Weights of a small GPT-style language model, trained from scratch on English Wikipedia.
Size: 14 layers, width 160, 2 heads of 64, vocabulary 894, 4.16M parameters.
Architecture: LayerNorm before each block, rotary positions, no biases in attention or MLP.
Training: a variant of Adam for these matrices, 94M tokens, 5707 steps.
Each number is 500 + 25 x the weight over its row's rms, rounded and kept within 0 to 999. Layers, rows and columns count from 0. Numbers have three digits each. The size before them is the row's rms in percent of the matrix's.

# up: layer 10 MLP up, 640x160, rms 0.114, rows 618-639, columns 80-159
# down: layer 10 MLP down (transposed), 640x160, rms 0.101, rows 618-639, columns 80-159
up618 100:483515455525488504505540533524486561508468459512517536494485503494471486479491491460492495487498507522504494518474512529447513488545505528500492542481514496516540488553480564502506491532488467510480476528495513498500561510508487504487466475
down618 105:531501525542462515508477503537491454535550492485507515493477524516502500492468513528492505503496496480455526504515515517512488474513515460489474494485505472507477464451539522524523530486514532477466492490457463464525501501486456538509508526
up619 103:479555513506500513508489507434512526521538497502467511467459502500536488495450483487521494491471460496487466493529492507475537468508476532495511468521506537480520518490468481529526494517450525470500508511527523505526479467472496515521511517
down619 100:480498527453504510514558506551523505510476491502524490455509485472477527470497476478507506497489497488492499491486513521522514489498495504542477516514477471485524489489524524512535529506496455414506515437534445530554493487517495467507500506
up620 099:525512551474522491506495536523503528520501487516463520516520501508524512504493483523479494494496523515506530481495487504489518469487493504515483512482487551502520484529496464547487476501485473535523478525500474531537512473478482515494444497
down620 103:492505468538493473516490519499496466466541586581506527502504485564518488520495490491522501469457474506474449491518508431503518518518467490503513461517508481488490529472527482481485496514497480530504526527496500502485532522509539511528461471
up621 106:460502545503494453475509511547517515512477499545513488448520499515506528484477465471462456516475491535476488497534537511464530532525513498490586556534509501504494551478530471478488500508522549511494500518490475517482495514519507487519536483
down621 111:466493483506432534477503537495485517497488525515466507475494510440522525516482521456492495469433501490466537494525469532519459501471495476510475492515525510488483497467518507509489542513492502499491526483499536525518456498497571488545483437
up622 106:478466513547501490477500470484505489518486525516498493469512465512540466513503501519537474514513504505548533462519516466523489486488485490518547465498453531503505522499527519528556469504474535492480565526490491469513482531482512543507456482
down622 101:504510510512493492551451465510476510441516474453489515434519553533478487484464505485506471503509521480555480509507494473484462542511461487539513513490520464527498524526491492487478520481513495473469505499491493453505496522463549520478535509
up623 096:512505481457493467441533504491494488512521544524473494479490470484546513503505520491538468550522548502479534518482506481526529501493555489478542503498493530489453501474519532522498512516467477493498466513500464463508482466504491479505493490
down623 096:497512503464503527553470482484512528497502511493506463520479527450553480479498474516484513475536489485476476485457527479547494497538481488527441510486522496492505515533537477426536454520514513489527509525498545521520488489489506499471524483
up624 098:483469467512487488474512521479485543477519483499497492489513484443469481491503543542494541513494503520496504532569525492506512526521486473488510462513476522501496514479500522522486534497479516494480526519531446482524492538455499520511499448
down624 095:447502552463533458467493516514520482468495475456513523480486459517483533531486515486507504509497509492485542497499510482517537491486574472510510477516517506489522535488495488532534515517551471520486464489490494488501479526511519525467505493
up625 096:519496504535508540486474495514519517522539569483476487520474495523500508477497451525496475485511537501538527541474534534528468446517545490532486463508507446539473486503495478519491495503488517533529513549499515513488491531470491525518486495
down625 098:505505499482465535505523536553480482503483510505490474472496517479504504480505520510504517495581465464469520498481505472492505533497505528505530478502478486503509486499482535510445485444490482440522515474471472533476534479521519488515492491
up626 104:458499481468516534517484524491510517490536484527527528525511492510534489493488483506449455538491501440505509518536501510552484502542464506520535480504508480530505497495437516518506531515484514506474519532535470467489513497474521506500500491
down626 103:500446515521488491462498506542491495514497507483554516489498475489475515498519507528507493491522520465476505487487485500464453531508516460502466519501514547510516435503541491474517492480518536498491532501519517476488537523531518495503495442
up627 098:522522548532476425469530532463507499495555491527474541435527507511500520515497512486516481489490495458530493534510483517464495506502490547508484482498510497486507499484522490514543523521515479477495516528485458537492480445468477486536516521
down627 098:513486497491504554539491487485478493539543488499521494446508527510509496523503479448515474479443512507493515470473541516496494459459514528462473491519506513522513513467508524499534519540515495439478525458514497474508466490496495485501513492
up628 101:479522478499510468483529467548517515452452495528494481488491482479505501556501443497518463452506531517504488523518512507532493491524498504497471537509467535443501510533508525501455493504503504509512491539486452475551499477529501511511510463
down628 102:534486528491496511492492554445461536505480435515492488554519482441503480493462508501499506481486450548502445491525450471496485524503501518507524510486529506491494555473481530518496497498495467505506510471503501511450509471484486546513486539
up629 093:521507500513506494522460458473514493518500513539463489466492484501569496502541523507493537512494498531513448479493549533507494505486487496536503471453475468491479494487493512513533512505501531529509514539496523492541508507509500559492512432
down629 093:483532483500501489465480502523519482490515453527471529506503483474481529501471470507515500529488512513499435457473488436535517449501479502519530564453544512486488509491479480490487517474504523510483455474540487525557532488480496534498502499
up630 094:515480498559483497491518506490505502508536449482469492527520486492457494539515487553503491482511495503506530515499508503502463485511490469508498509546460542545524503523522548494503463522520489527478534515457513495510501452523491508490508465
down630 089:492504505451470526541528543511507518549427470486514517463508464498511527497498505466504484525538543529493487501507489512505535489476500504533498456481467456497459495524558494492527558500502493469502517501525463470504495517500496524528507513
up631 107:482510489511488470483503551525508527525544517555496502497517536526540468480478478477553525509494568553483525490511529504505511493548511482514497480501495506521434528475485495495502496525489514496512486511518537488481453537495501457482500487
down631 108:477496492512473492522455502524486527505497529515510536499477534492505475508523484447491456495516526504472498518516476511524492505504495511490465496488520515472503503445495488500472488465545522542483490501495505489470484512504501500458479484
up632 105:527505522489535531462521460522543520522507464553510508500478462456468452509481517469476478511471482490471537510475527503468478457482538536510517482507491505503512481455503494482510494507478542508496508500513502472544542440477501479522495459
down632 100:509515502511484494533499484484513505465501494514531503463509537472498461480509455468512499467517475509487492476551486454509469479532501490525544516530540520550505505546489510498501484471472495513495475520508523514538425518477531479513536493
up633 106:487527475557557498488487480463494491492442510540485487532480489505497532523503512497492503528480465513508506515519530504472510491533531514519518468566521489476511519512485531526513511505493502483504476516495468515486517480523520504472541501
down633 110:462473470523496533530493490479509511475474542485495519495537499509510514504549455471469530502522480469511459554495472496503452482507510550461473457508500504503496528468444475495485505517475485511491530456496478481510504533536491486506461540
up634 099:493547520495487494508460515477571494463518455508495485523496538494525463493508480510469525463508497508486491496464524461466508464506556547486487500506531469460519501517487472518536493520497515510484540546503479504549507460499477472507494533
down634 101:539497525472504519503521517532505487454470482552480537521484469504453493504497493492458512504483543505524545558479493477448490510498518455540508514502514509479536493488489474452479519499519461488488478496467477511523477526491512461496509484
up635 098:517493483471497504515511509466476563496463517479495513550502431513504499482483474470520486517499503507494496520517533501490542485469509489489532507512518521495503498537486489541481514490521465497490479491481430477480525475498475458533470501
down635 098:519497473477528466520487485508494454488550504510478514442472499495477501511467523497512494471503501510466503437504494490503461559525512500486469490509505516520469494490520504470547489539482509532520516494489536494464501514544472506500489484
up636 103:508526477491548518490495483462501519508520471520480530485491511470476478489510522510542512499498492481499487504480553449484515501508474544544467489480554507508505445512537526528539521546484469485490545502483526517513507486478510539477462464
down636 109:458448487451489463535478520496494496488491506523502539501560542494495533487498553502492468488455497512468453521475456434520527473511520495518533469524466494449551530468482542491452495478518474554505500500507493466474526514534499516528533524
up637 107:518530503525503513469521493544532538492450492515525495505527510457501476491557495491506495516490502495482466488481512523506530505495504530500478544471521502514497530498507526501532476522462470499497517496471505492552510511527493469488541511
down637 108:478494507533507494481527478466520492481535502521454494548462556482471490513510530518493495505492477513535526501535487515504470543483478521468491480469497511524482477524483535468475521500487514505524501498498476486481434493469532561457491522
up638 107:517499492521520534526530513493558507505483486539467486471468498465517506496513491526485491498474534502492530525517489528512517513504534469500510504469517493453505458459507491578471466542495531477541483499481496525511535487467480502473501499
down638 107:502529506550495488544489453507476494522499496450470533458501499482494504509510520476514461492500504471493504488503500549537511467526457506477510483513490542501496471495476493505498533457549503497507481411491482508503514536503493491507521503
up639 100:495507509486515505483475501482495511492548501506516496493465514482563477495537470565474517499499507499490463466531518445447533465568485499473542470484485533491478520514500509501552497523517495506512488517517507454490493508494518525475467496
down639 105:514499461548509494513515487499484507504554461512545537452511466553524489513497479503518481526401480516522534543488498474475479537512482488517475492510491509518531521546441493496516464529481523476508501511507548511482490498472552525480500512